Part of a small language model's weights.
Size: 4 heads of 32 (1 for keys and values), MLP 320 SwiGLU, vocabulary 2048, 2.33M parameters.
Each number is 128 + 32 x the weight over the matrix's rms, rounded and kept within 0 to 255. Layers, rows and columns count from 0.

# layer 6 MLP up, 320x128, rms 0.129, rows 223-257, columns 64-127
[[ 95 130 145 158 125 134 178 153 163 121 137 152 107 123 107 108 118  49 175 124 164 157 119 141  65 133 112 137  97 112  81 137  69 150  81 141 158 125  64 110 108 111 105 110 152 148 150 111 170 190 117 148 131 108  85 138 155 158 155 126  93  84 109 147]
 [146 140 137 130 127 135 115 136 170 111 172  94  97 133 136 113  96 103 104 115 124  98 129 123 152 129 145  98  84 211 134  84 127 108  89 105 117 128 131 110 139 117  53 175 198 157 110 175  71 123 118 103 125 151 119 115 112  92 113 173 159 109 195 133]
 [145 104  86  99 143 212  69 116 150 100 170 125 108 137  90 157 128  86 112  78 111 115 138 129 236  84 149 119 144 153 142  99 145 128 114 122  89 142  76 129 135  72 114 123 115 128  97 131 142 199 106 116 107  91 135 110 184 136 153 114  97 151 160 109]
 [148 121 137 168 114 148 126 155 142 124  70 155 106 120 125 145 124 104 225 107 136  92 180 159 138  81 144 133  69  79 187 124 139 103 149 115 140  65 167 123 187 142 145 112 107 104 114 102  99 113 109  44 121 129 176  56 173 186 188 108 103 101 125  77]
 [139 161 176 152  99 140 151 149 106 145 151 154 123 137 140  82 152 125 142  94  75  95 157 112  91 111 119  51  78 105 148 121 114 168 107 156 161 149 115 119 123 110  92  92 131  77 140 129 100  65 124 173  94 103 114 141 126 104 140 123 136 129 150 110]
 [141 125 143 115 131 124 105 131  85 135 187 101 152 171  86 188 119 142  88 116 101 158  87 185 118 127 137 118  55 113 125 113  84 141 150 108 158  80 141  92  80  71 185 124  94  95 130 127  74 170 181 157 120 102 155 121 115  78 114 123 154 104 164 156]
 [136 121  93 164 155  95 144  94 112  57 156  98 129 132 147 153 141 122 126 101 142  93  98 135 202 149 133 100 148 145 104 136 145 148  75 126 131 105 171 128 171 137 108 140  50 194 120 151 108 109 145 109 132  85  92 175 124 120 135  72 121  93 150 101]
 [111 104  91 140 140 186 165  77  92  61 155  79 119 123  82 116 168  93 121 125  81  89 105 139  84 196 122 118 128 128  82 161 135 104 100 126 102 140 108  68 124 168 135 115 159  95 157 116 174  79 150  65 137 132  33 140 154 117 156 135 138  93 136  84]
 [ 79  69 153 123 108  85 160 159 116  33 143 112 100 134 171 112 154 154 122 128  99 184 152 130 149  93 156 110  67  88  78  83 129  83  96 194 157  96 110 158 130 141 115 143 135 165 138 103 113 187  96 150 172 117 168 166 101  69 155 137 116 175 155 124]
 [117 126 104 109 133 118 104  58 126 124 152 153 156 119 119 138 125 135 151 152 120 104 185 177 126 135 112 140 155 130 108 123 134 101 167 117 182 178 131 148 104 158 116 133 163 172 110 123 164 101 122 160 193 104 118 116  79 114 100  29 201 134 118 158]
 [159 156 117  96 117 105 143  76 142 115 150 176 118 187 115 181 108 113  86 158 147 157 141  84  83 129  88 107  90  72 116 133 154 152 139 123 147 128 135 115  99 132 140 143 183 104 167 100 146  68 117 124 144  78  69 106 177 106 168 118 137  34 109 124]
 [ 95 142 155 111  67 144 155  92 141 176 133 116  89  99 165  98  84 156 121 123 145 153 156 147 123 107  72 122 110  76  63 153 114  90 148  97 146 104  83 157 155 106  95 134 126 133 206 187 193 190 150 129  67 147 152 133 164  76 180 130 150 116 176 136]
 [ 89 123 154 165 177 107 191 111  52  63 155 129 144  91 125 120  97 134 128 175 120 110 187 137 130 149 148  78 130 103 132 119 145 180 159 141 112 147  98 155 118 154 142 124 173 147 116 140 137 105 173 132 152 105 129 139 163  95 103 148 120 131  67 151]
 [173 177  80 130  85 126  90 122  90 134  98 106 155 156 114 150 141 126 130  83 164  85 140  95 121 125  81 121 140 111  93 138 157 121 128  96  94 127 146 114 177  97  91 110 110 151 124 103  94 177 100 155 157 111 108  98 159 141 157 103 201 134  74 144]
 [156 154 136 173 108 128 171 110 165 166 106  97 136 121 180 171 153  92 127 146 107 140 146 144 111 163 124 124 132  94  95 134 109 150 162 113 198 113 133 117 117  76 147  78 170  93 142 106  66 142 162 107 111  83 105 189 150 150 114 107 124 157 143 105]
 [ 58 105  90 153 114 112 100 132 146 123 107 173  99 111 163 140 159 115 137 107 175 101 116  65 144 116 115 107  79  76 103  94 127  78 124 136 173 125  94  86 141  96  98 159 124 154 126 123  86 174 141 111  44 137 112 184 177 119  80  90 164 138 176 168]
 [157  74 116  72 117 116 158 137 161 119 167 132 120 162 106 134 102 102 128 108 136 163 133  48 128  62 189  96 102 143 180 111 198 112 144 125 139 129 120 154  60 115 134 140 108 195 198 122 116 176 102 178 101 168  61 176  98 140  64  73  86 153  97 152]
 [114 105 168 143  82 152 119 118 180 161 108  77 110 195 121 170  63 129 177 149 111 134 180 119 100  59 137 118 138 101 138 110 124 140 132 162 100 107  71 190 156 132  74 144 157 118 126 104 119  92 146 153  93  95 141 120 147 107 131 171 130 142 115 140]
 [ 97 123 134 154 134 138  89 127  93  97 128  69 139 103 149  96 147 110 146 168 125 155 174 142  56 126 116  36 118 117 173  56 133 130 147 156 114 151 159 137  92 155  71 149 229 137 103 150  95 135  88 108 155 102  94 111 119 153 141 132 111 115 148 113]
 [165 162 136 153 100 143 108 150 125 107 193 150 174 131  82 143 161 135 121 149 137 129 179 180 135 166 144 131 126  73 174 145 122 144 164 168  81 166 155 175 131 130 125 116 144 162 222 132 120 155 102 132 109 130  66  82 153 117 127 130 208  89 109 113]
 [ 93 133 157 165 128 103 111 123 178 125 189 147 153 128 117 156 153 153 142 169 140 107 122 130  62 170 149 179 143 166 161 127  89 148 126  77 144 131 145 127  89 138 147 148  84 170  57 133 105  22 108 123 142 114 108 143  81 165 152 116 153 132 110 100]
 [131 110  82 103 154  94  85 151 163  82 123 134 138  95  88 149 107 122 129 155 153 227  83 132  87 205  94 168 147 104 140 150 139  76 172 146  92 120  99 143 125  68 128 111 126 198 127 162 170 166 150 127 182 188 100 134 131 103 107 102 118 140 151 150]
 [124 108 136 104 226 132 134 130 116 196 164 182 120 113 163  96 143 156 127  95 123 137  58 169 107 127 168 151 162 142 173 145 138 123 179 127  89 100 127 101 142 155  84  73 171 109  95 133 110  92 128  78 168 171 112 157 124 172 105 194 135 159 189 125]
 [140 128 120 123 153 130 130 108 102 128 135 172 152  99  93 111 193 156 119 100  49 150 158 189 206  69 198  96 153 114 127 112 199 182 156 153  82 115 171  89 152 154 121 173 130 102 111 143 148 111 137 122 165 154 116 147  68 124 217 143  64 128 140 197]
 [108 165 169  94 168 112  89 156 176 126 155 102 166 108 136 147 172 129 171 137 100 131 107 135 154 143  86 129 110 116 161 100 144 151  94 118 104 141 139  97  73 108  73 102 108  67 116  69 133 156 111 189 147  85  92  63 168  87 101 119 108 138 120 137]
 [208 105  93 152 115 131 140  83 152 188 150  92 123 123 168 161 108  66 171 106 163 155 149 172 130 102 149 139 146 148 179 139 182 117 194 160  77 132 105 132 165 120 108 137  93 144 109 135 159 130 126 101 140 142 165 125 109 103 104 123 111 142 107 142]
 [ 98 153  24 136 159 119 162  90 137 109 153 162 148 115  91  85  78 175 133 104 123 123 125 207 153  74 118 150 100 131 106 100 129 152 140 121 128 125 137 152 157 117 172 147  95 141 144 125  59  80  96 114 127 132 169 122  83 167  78 193 121 123 146 158]
 [134  95 143 135  82 120 121 182 140 127 114 139 136 115 177 144 183 153 127 187 138 119 153 129 127 154 163  84 138 137  56  76 126 167 134 113 133 128 121  63 145 179  85  94 193 151 107 127 176 113 100 132 116 127 222 102 178 181 116 160 108 143 107 132]
 [140  99 114 159 147 140 151  97 103 177 128 173 123  82  80 150 130  87 116 115  70 158 192 156 134  66 127 130 140 151 104 164 153  98 112  99 112  83 129  84 153 145  88 155 133  85  75 114 112  78 149 137 129 120  90  77  92 107 130  68 145 107 134 106]
 [ 74  78 119 108 124 152 130 147 142 129 111 106 170 141 111 134 164 125  99 162 113 143 194  86  58  72 159 134 128 143 119 141  98 152 114 119 115 110 109 124 126 174 135 126 118 128  99 129 140 121 133 195 128 120 109 167 108 122 181 154 111 182 126 167]
 [110 139 162 130  87 139 167 141 120 142 190 117 121 100 164 100 125 153 126 136 157 138 118 153 165 150 182 127  98 103 127 120 121 145 178 197 111 100 192 103 130 131 155 130 102 159 137 165 202  77 157 126  81  94 158 122  87 156  97 155  88 175  61  66]
 [121 159 126 107 216 169 175 173 126 107 115 165 125 136 176 139 149  98 201 135 157 120 149 154 167 122 199 110 187  85 155  74 105 165 120 188 121 123 143 171  90 142 137  81 101 141 160 122 121 176 141 159 144 113  69 108 105 159 130 144 101  53 117  99]
 [150 134 148 119 112  74 152 114 136  75 159 190 124 174 148 144 140 119 195  92 123  76  92 157 119 174 146 147 191  91 103  92 159 114 117 154  98 158 209 116  89 123  96 110 163 100 116 105  93 109 109 145 135 146  84 128 130  89 116 167 160 182 137 129]
 [126 116 156 128 142 133 173 123 157  96 168 143 117 115 141 228  93 108 155 112 119 130  94 133 102 146 126 179 157  57 120 121 200  75 165 161 181 133 150 165 176 143 145 161  97  90 116 123 123 133 142 127 125 121 145 113 154 184 138  64 137  74 136 128]
 [153 157 118  97 146 139 135  93 172 166 102 129  84 108 147  72  75 181 114  80 140 119 135  86 114  62 115 156 158  85  99  96  92 123 119 126 101 172 152  61  52  78 109 145 173 180 100 177 100 166 121 111 147  91 115 141  82 113 108 119  90 124 146 116]]
# layer 6 MLP down (transposed), 320x128, rms 0.124, rows 223-257, columns 64-127
[[154 154 113 126 147 102 128 184 119 106 140 138 125 118 101 166 121  83 164 118 116 130 103 137 122 149  78 162 178 152  72  79 133 107 105  52 147  80 119 113 111 172 128 133 133 165  79 101 104  91 104  95 151 100 124  66 141  91 144 112 140 109 122 114]
 [182 168 122 163 104 146 101 167 165 121 162 109 123 119 158 108 130 142  88 101 107  92 117 107 152 136 135  81 104 156 192 101  91 198  87 139 102 124 159 170 153 151 176 184 161 126 109 167  94 144 153 139 129 107 157  66 109 104  65  83  89  61 189  95]
 [196  94 164 110 147 169 187 137 113 115 125  77 107 100  71  94  85 103 160  69 136 122 198 126 128 143  89 112 153 131 151 117 228 133  86 105 147 102 108 159 124  99 113 142 137 164  97  69  97 149 182 205 153  71 120  87 151 126 175 123 100  91 117 187]
 [134  92 123 117 104 138 129 143 132 158  99 154 176 235 114  79 165  69 160 149  98 114 107 158 206 147 167 157 139 123 196 166 169 115 117 146 192  49 156 113 153 123 122 115  98 134 132 119 103  86  86 158  77 108 127 133 132 163 122  94 218  72 115 121]
 [125 136 148 213 139 107  88 142 148 112 205  75 101  84 124 113 103 104  77 134 143 119 158  82 140  80 143 155  70 135 122 184 118 174 156 132 106 149 173 114 120 159 134 100 178 151 101  96 111 124 107 116  37 154  39 121  96  91 113 176 113 120 164 134]
 [167 143 121 132 117 154 148 139  91 137  91 123 119 182 157 113 153 105 137 139 138 149 141 140 117 113 172  99 140  96 131 154 129 146 189 112 164 141 186 137 153  69 175 146  77 169 168 158 108 129  79 156 108 129 122 133 106 118 149 101 116 126 151 187]
 [144 103 114  57 159  87 109 175 139  88 150 103 136 138 128 148 146 116 118 140  86 178 143 158 110 125  80 125 115 174 112 106 146 126 114 101 118 119  87 109 103 175 134  71 149 100 123 110 115 143 125 174 123 182 125  96 194 148 155 117 109 193  80 110]
 [165 151 113 124 114 129 127 127 185 117 133 143 134 131  93 119  97 117 117 144 176  94 169 129  40 156 104 100 147 159 131 121 145  89 198  97 168  91 149 127 157 119 146 122  98 155 164 158  68 110 160 167 185 186 169  88  84  67 114 134 177  75 119 137]
 [147 143 148 144 149  92  82 134 105 104 154  74 108 130 220 169 160 148 129 171  95 167 108 126 116 114 161  78 160 121 192 156 125 195 206 108 106 109 145 131 153 115 161 173 148 124  51 129 107  84 205 123 108 148  85  95 116 161 139 147 149 104 111 107]
 [170 139 196  78 156 118 147 108 140 161 133  70  86 111  91 120 167 126 171 157 120  79 158 193 121 127  75 155 118 127 113 174 119 112 121  99 133 111  90 143  77 133 144  87 134 110 132 120 149 106 134 138 142 120 132 128 153 129 132  79 117 156 112 108]
 [131 165 134 118  90 190 149 108 149 106  42  90 187 103 115  94 127 209 167 126 139 193 125 105 117  88 146 150 148 136 129 134  52 152 164 119  96 135 137 107 139 174 123 139  99 110 146 116 138 161 113 168  98 114 138 167 156 143  99  65 142 112 103 127]
 [ 94 151 144 122 154 159 124 122  87 114 215 117  74 105  80 114 104 117 129 186 172 101 137  99  94  89  64 131 150 100 130 152 125  81 144 134 148 129 168 147 140 150  60 125 165 122 159 116 110 169 107 161  96 149 145 101 138 103  87  83 118 114 187  88]
 [188 150 143 155 162 106 166 127 199 114 108 109 132 140 128 105 128 174 147 155  82 140 160 110 133 118  93 138 161  99 112 110 100  80 172 159 128 152 142 171 138 130  82 107 156 162 152  51 161  88  81 140 164 112 118  76 131 162 147 132 136 141 142 126]
 [ 84  94 125 129  77 103 158 133 169 136 102 129  66 142 154 130 152 167 161 124 151 117 160 121 146 150 158  83 125 155 148 108  97 164 148 215 115 113 132 107 125 117 141 164 129 180 115 110 138 143 147 171  87 147 127  92 115  74 158 157 156 100 137 148]
 [190 119 145 125 150 134 150 137 134 146  66  70 118 150 106 133  74 115 130 164 133 147  98 173  42 142 105 183 140 168  82 133  97 174 115 111  91 133 200 180 137 115 119  79 131 106 128 162 150 165  93 115 111 150 140 144 131  82 144 115  76 106 108 181]
 [151 133 120  85 164 120 111 123  77 193  78 147  86 124  90 103 136  75 123  71 144 127 107 124 135 127 152 147 143 148 167  92 214  60 123 137 128 182 143 133 157 116 137 146 150 157  99  84 129 115 126 167 149 131 147 124 148 168 170  66 106 109 128 127]
 [197  88 102 119 150 115 152 141 187 133 101 119 172  72 137 195  91  69 156 146 127 144  86 138  95 128 156  97 129 125 142 117 145 117 155 137 118 117 160 128  78 179 108 159 122 125 126 138  96 138 143 178 122 161 104 135 188  91 136 193 128 124 109 120]
 [159 120 175 129  51  84  94 133 148 137 167  69  63 169 142 121 101 118  98 150  99  94 116 140  80 132  89 109 170 133 159 124 170 185 111  93 148 109  98 114 149 151 115  94 135 161 158 144 153 137 142 162 168 131 161 155 193 133 190 125 174 158 133  51]
 [130 122 121 129 125 117 174 203 127 190 122 185 120 127 123 177 140  88  85 123  82 107  79 113 123 133 114 170 136 147 124 133  95  94 181  95 132 105 113 113 177 143 161 143  49 113 110 143 174  91 200 148 135 149 138 146 111 161 167 122 169 126 154  84]
 [193 148 127 132 118 194 181 108 100 128 139  99  85 129 167  96 217 138  78 182 142  69  98 154 142 148 124 153 147 145 102 129  99 100 121 162 172 184 182 149 129  92 107 118 137 178 140 124 136 146  65 171  99  77 120 189 150 132 171 149 162 143 119 126]
 [180 164 115 135 140 120 128 152 108 189 165 136 124 122 136  77 160 131  73 194 117 130 132 107 134 109 140  84 125 122 132 140  82 112 140 107 125 178 141 133 116 159 150 123 151 114 101 162  98 120 143 103 141 104 111 162  56 173 133 123 175 111  64 119]
 [114 164 110  92 150 100  86 145  71 161 109 125  84  58 125 178 119 133 127  86 165 140  71 232 118 139 104 108 100 131 124 113 103 105 155 180 105  73 108 133 161  47 169 123 111 102  76 199 157 127 194 121 128 146 120 140  87 125 143 116  71 188  76  97]
 [ 85  76 152 139 137 155  79 153 122 115 114 142 133 111 124 107 199 188  88 151 132 127 142 162 124 156  35 170 116 144  94 101 105 194 170 187  74 130 119 141 114 123 114 120  94 172 149 184 123 115  87 177 120 107 137 140 169 114 152 122 129 103 102 142]
 [104 177 109 165 146 160 158 132 115 157 152 130 150 100 107 168  95 184 137 213 141  78 177 151 148 173 108 114 114  79 113 147  79  59 134  80 116  85 160  80 146 209 138 104  90 116 139 102 157 135 100 149 109  69 139 232 152 146 156 105  97 167 128 145]
 [172 146 150 106 153  45  70 118  38 204 115  90 127 147 166 127 122 157 116 150  99  91 171 119 176  91 135 125  98 128  91 112  95 122  61 145 130 104 119  87 116 118 150 108 144 129  95  95 132 150 102 160  94 134 138  90 118 146  85 110 149 160 154 176]
 [ 86 152 156 164 163  81 129 171 202 127 117 140 135 121 189 170 115 121  93  98 124 161 135 103 163 131 144  92 149 129 177 138 123 146  94 108  93 138  92 114 125 117 154 139 108  86 159 116 144 104 150 134  97  94 121 123 153 196 128  93 156 111 106  86]
 [129  81 145 146  96 159  83 129 105 110 138 121  86  89 173 171 164  81 115 147 158 126 147  74 101 131 123 122 129 104 132 157 135 110 132  90 133 127 137 121 132 122 156 137  88 121 141 155 171 153  60  85 158 120  94 129 156  70 178  88  89  94 147 104]
 [133 171 140 138 119 101 157 104 118 107 107 166 151  81 100  90 138 127 164 110 144 120 122 131 107 191 172 124 133 177 156 143  51 138 125 118 127 117 120 105  87 101 132 129 175 148 175 121 145 170  57  96  47  93 171 133 142 114 155 123 113 138 143 119]
 [123 116 160 104 149 112 146 101 137 136 168 137 135 112 163 124 102 120 146 145 162 112 147 123  75 123 117 103 139  98 163 101 144 191  93 157 196 127 128 110 165 134 126 106 132 206 100 126 130 130 107 140 110 169 195 129 135 108 167  91 147 141 158 104]
 [105 167 117 170 123  83 179 138 134 101  99 134 133 144 123 133 146 137 101 111  66 132 111 108 113  72  96 109 101 124  92 142  83 107 104 147 139  96 118 148 123 158  83 156 185  99 111  94 133 107 125 170 106 138 110 118 164  72 160 150  83 133  90 144]
 [ 84 130 121 148 123  77 105 104  92 102 158 127  66 129 164 132 115 143 148 105 147 169 123 114 141 171 141 108 143  52 149 119 111 159 105 125  91 111 166  70 167  94  79 151 131 122 161 190 136 128 142 166 109 116 148 129 104 125 126 129 104 159 105  89]
 [138  79 187  63 118 166  62 109 125 121 148 106 127 132 143 128 104  96 114 124 123 137 116 104 129 168 188 151 160 154 118 168 117 137  95 172 123 114 103 119 195 181 114 124 146  91 151 158  87 131 144 148 132 139 202 146 129 141 111 138 115 123 184 144]
 [ 84 162 166 135 109  96 128 143 122  94 100 145 120 111 110 114 143  91 154 147 169  98 143 134 140 134 127 200 154 159 141 184 148 115 135 119 180  93 123  80 105 121 191  74 133  95 105  97 111  94 110 141  91  71 117  99 120 157 156  53 133 124 176 164]
 [126 137 109  93 157 119 116  84  83 152 130 103 168 132 111 110 190 142  99 110 157 138 161 121  89 118  69 142 142 106 114  73  96  67 125 145 116 128  85  61 123 108 154 110 109 108 148 102 210 109 156  55 150 129  72 147 142 152 119 151  97 144 102 125]
 [177 151 118 105 126  93 106 156  78  85 122 141 133 128 189 131 134 148 129 155  66 138 180 154 183 122 126 107 127 151 139  80 151 119  96 155 165 118 119  64 133 104  89 148 107 106 121 161 176 100 177 155  86 129  59 124  83  96 159 124  88 158 148  94]]
# layer 6 MLP gate, 320x128, rms 0.136, rows 224-258, columns 64-127
[[ 92 133 151  86 120 119 186 144 145 160 119 202 110 131 117 133 110 151 149  76 106 116 210 132 141 123 113  80 167 118 225 132 120 153  61 177 133  75  81 170 121 129 114 131 125 129 137 134 158  81  82 149 119 139 198 111 156 113 103 113 162  73  49  62]
 [173 136 168 166 135 135 173 105 155 125 158 107 109  66 165 134  86 186 138 145 215 108 245  94 165 182 117  65 176 139 191 172 107 128 115 147 154 114  90 177 125  92 176 110 154 176 141  59 136 161 140 145 110 112  92 125 147  86 115 160  86  66 117 143]
 [123 100 131 105 188 100 144 178 125 174 148  86 185 183 106  61 123  57 101  96 129  98  92 127 101 122  86 169 169 150 102 172 128 175 152  69 112 120  60 118 159  80 123 185 113 126 116 124 159 109 141 171 126 125 156 158 104 148  85 136 119 124 109 112]
 [ 97  63 145 114 140  65 189 157 140  92 101 137 127  99 108 123 120 112  75  88 158 128 102  79 182  99 119  98 117 102 143 104 154  82 154 117 149 129 160 133 108 170 164  87 117  95 136  72 111 105 139 125 172 169 102 147  47 102 128 157 139 106 115 121]
 [143 152 147 124 154 159  93 120 112  90 180 126 133 120 129 130  92 131 106  99  88 185  90 111 111 103  89 103 112 150 115 136 113 139  97 138 131  89 136 110  87  98 177 109 131 177  91 121 104 145 120 134  87 117 146 129 117 147 121 169 122 109 118 137]
 [119 149 169  76 137 113 136 139 125 149 158 100 142 125 116  73 149 121 179  85 110 104  50 137 150 121 135 151  76 114 151 155  89 157 156 188  99 129  87 124 147  83 144 147 166  77 129 104 149  79 131 146 126 132 176 117 179 116 122 170 102 113  91 104]
 [ 92  95 167 174 165  77 156 100 113 134  94 141 115 143 112 119 161 133 119 116 113 135 148 169 172 112 106 152 116 130 149  99  98  68  57 145  86 162  88 113 118  80  97  94 132  88 169 144 141 152 124 120 168 177 155 144 118 123 190 188 105 108  99 109]
 [148 133 144 170 131 198 127 112 107 151 134  99 164 124 123 125 155 208 161 114 111 101 121 143 120 114  65 101 171 145 202 153  83 159 121 102  99 206  93  78 167 140 157 113 120 142 109 119 172 146 145 107 130 197 125 171 190 133 118 183  83  98  95 161]
 [113 155 146 107 107  71  99 149 176 131  98 139 135 148 102  75 127 118 138 103 146 119 145 133 181 163 115  81 174 113 125 135  94 156  63  93 166 136  92 131  61 170 157 190 117 122  53 106 163 109  50 149  72 151 124 199 155 197 109 164 159  58 113 105]
 [ 99 121  97 129 175  90 148 144  97 153 162 184 171 169 182 100  72 192 139  85  87 183 164 132 105 130 122 135 186 186 112 176 106 170 127 104  99 186 118 107 118 103 147 154 125 113 132  91  76  87 137 132 156  99 102 106 157 208 152 119  98 140  86 116]
 [119 140 114 153  71 118 119 155 159 104 181 153  91  82 103 128 148 157  92 131 135 154 131  96 139 169 132 122 142 148 145 130 184 139 140 160 103 143 123 104  99  83 124 149 151 207 102 124 171 101 113 145 139 157  69 136 126 214 112  95 188  87 128  81]
 [169 115 127 128 124  87  81 128 124  71 131 135 114 116 135 122 142 142 130  61 154 127 114 130  86 124  97 169 149 144 142 122 133  83 127  65  81 129 111  98 107 118 107 147  91 140 117  61 131 157 141 107 118 137  97  96  60 115 137 128 154 152  71  90]
 [137 157  97 170  88 124 102 121 137 160 157 124 126 161 132 142 114  76 116  91 111 114 102 162 136  83 121 116 119  82 127 100 109 147 155 145 142  97  84 133 145 181  94 107  96 143  65 129 116 109 127 102  73 131 113 141 189  93 152  77 105 124  83 140]
 [137 149  97 192  58  75 152  95 164 105 115 113 169  86 120 161 134 132 112 114 141 139 137 163 185 119 113  81 100 112 124 199 135 148 138 109 175 102  94 123 100 110 170 125 144 132 113 102 104 139 103 146  69  96 142 170  86 172 111 149 129 123 107  41]
 [100 152 146 109 126 129 183  89  86  60  87 116 110 143 158  75 154 132  93 114 165 143 122 104 211 149 165 111 123 108 101 140 156  89  73  97 146 141  93 149 133 121  60 169 144  99 140  45 201 200 163 103 105 143 132 155 137 112 163 101  93 166 141  83]
 [114  66 124  89 193 131 151 182 120  98 183 147 146 110 106 154  85 122 126 139 120 155 123 126 127 124 165  94 137 142 143  95 149  63 155 148 118 154 117 115 128 107 108 180  77 190 167 109 153 135 127 140 108 151 115 150 129 153 105  74 150 135 126  87]
 [100 114 105  93 125 118 159 151  86  95 148 164  99  75 148 102 137 168  59 149  66  88  63 104 129 188  72 139 158 124 150 140 145 138 112  86 138 142 139  44  89 149 173 134 126 141  95 113 158 124  72 127  65 130 172 161 138 144 187 106 150 102 132  97]
 [135 121  87 105 111 126 183  76 117 133  96 103 102 133 124 151  88 104  96  69  84 192 128  98 100  58 166 102 163 162 135 110  80 102 131 151  96 138  85  83 155 138 122 108 100 144 100 134 154 138 160 131  96  87 156 117 114 129 122 137  35 187  95 145]
 [204  96 142 157 154 122 138 121 117 107 114 102 126  84 182  84 111 100 119 116 103 166 159 119 157 134 153 151  92  86  95 158 137 138 161  90  46 150 139 103 129 138 103 141 166 176 123  75 181 168 110 158 104 112 170 144  77 132 164 106 101  64  78 110]
 [128 142 145 129  81 115 105  97 113 123 114 213 116 155 137 109 116 147 131 136 166  76 146  50 126 173 130 112 136  88  82 213 172 119 134 139  97 198 102 127  91 151 123 186 129 201  69 135 180 112 109 145 111 108 170 156 121 133 120  70 101 122  91 111]
 [102 155 138 140  99 132  85 189 103 151  98 159 109  99 169 125 111 134  65 144 180 137  67 147 170 140 116 158 133 135 135 144 129 144 108 125 121 122 121 155 139 139 111 165 163 139  87 151 163 128 173 176 109 196 148 116  99 178 126 162 163 129 117 143]
 [134 119 194 116 156  82 156 132 105 114 168 174 136 137  73  69 143  60 110  63 117 148 110 171 170 104 119 104 154 153 130 143 179 134 151 101 117 129 135 110 156 187 126  98 140 107 106 133 154 107 112 107 153 153 129 140 101 160 124 172 101 147 111  87]
 [121 146 192  98  67  83 177 148 127 181 112 141 131 106 180 131  86  95 126  80 146  79  94 117 128 139 140 126  83 100 136 153 208 180 194 105 164 157 116 176 166 117 196 182  81 111  87 169 124 173 119  77 151 218 117 139 221 139 149 154 161 131 137 134]
 [120 142 122 133 172  73 120 138 153 140 158 127  55  99 145 148 114 151 183 143 134 155 136 130 122 125 100  31  98  99 132 107 155 133 121 140 190 196 126 106 104 169  76 126  97 144  85  86 164 176  85 173 165  93 151  95  96 138 143 125 161 149  88 136]
 [141 136 153  86 156 181 178 194 128  63  87 169 171 166 157  77 105 211 171 130 147 101 117 132  79 153 154  62 118 128 121 127 184 135 103 104 180 169 126 121  99  94 105  76 159 164 157 128 130 159 110  95 148 102 142 125 132 157 142 146 109  97 107 145]
 [101 125 215 135 159 144 179 161 154 116 107 130  89 116 128 166 141 129 100 101 174 202 163 118  69 140  97 100  58 118 101 125 131  59 152 185 174  91 104 121 134 149  73 135  76 126 135 175 114 144 131 107 156 111 119 137 127 182 147 107  88 144 146  90]
 [109 111  98  87 124  79 132 142 143  94 103 109 144 165  98  87 120  90 112  46  99 108 100 119  79 135 126 156  72 175 189 116 161 165 177 142  67  74 100 102 117  91 129 139 124 128 173 109 110 154 101 196  63 141 151 155 140 105 116 138 158 123 159  95]
 [120  91 111 172 130  49 139 133 183 113 153 140 152 172 102 140 114 136 100 136 140 129 143 132 112 127  85 153  87 149  99 149 101 154 171 104 104 174  95 187 121 114 135  74 154 114 143 159  84 154 184 191 141  71  88  97 114 179 114 146 115 113  81 182]
 [ 92 154 163 154 117 112 142 129 103 132 126 104  89  75 174 108  74 116 141 140 113 140 131  88 120 146 116  83 136 104 197 133 118 186  81 133 111 181  96 150  78 101  96 103 159 140 149 144 173 141 104 111 110  89 114 121 191  88 120 138 148 101  86  90]
 [109  82 124  71  71  95 165 161 160 155 137 148 191 208 137 141 117 151  96 144  97 100 110 132 115 149 139 139 122 121 152  84 156 145 161  70 101 157 164 115 108 165 152 136 104  84 145 138 128 135 156 212 135 125 148 107  82 121 188 199 129 102  73  84]
 [152  73 159 167 145 124 142 149 165 100 132  88 109 154 126  84 117  90 131  98 158  41 169 161 159 146 103 109  95 116 158 131 184 103 126 138 172 152 107 129 101  84 104 169  97 147 124 163 107 119 122  88 105  50 176 140  69 134  73 105 172 139 103  95]
 [130 123 120 127 112  95 148 164 177 106 183 154  69 156 164  75  92 138 111 140 158  94 127  95 139 137 132 127 165  91 110 112 136  98 116 105  96 153 125  92 116 167  45  97 185 146  73 113 145  88 101 156 123 179 121 131 150 159 142 246 208 186 105 115]
 [138 176 166 136 116 200 168 140 129 113  90 105 148 146 103 115 122 168  91 150 132  55 103  67 141 141 185 159 127 135 170 202 180 125  77 103 164  89 107 200 147 127 166 151 172 131  84  80 144 116 102 134 126 168 183 153 136 131 147 135 104  98 178 123]
 [117 130 176  90  83 144 129 113 116 104 150 112  87 134 145 124 105 119 135 110 138  75 182 119 140 170 132 116 107 192 208 165  82 131  61  84 124 129 137 167  94 180  88  90 121 144 181 104 169 163 142 122  89 134 157 165 122 140 185 139 131  82  92 102]
 [152 172 166 121 188  93 137 135  96 150 148 190 129 135 143 183 148  65 153  95 149 144 115 164 151 109  88 110 141 148 124 136 189 179 153  90 107  80  74 156 109 134 115 153 130 124 142  82  34 143 106 109 120 106 152 121 129 149 126 117 141 117 143 123]]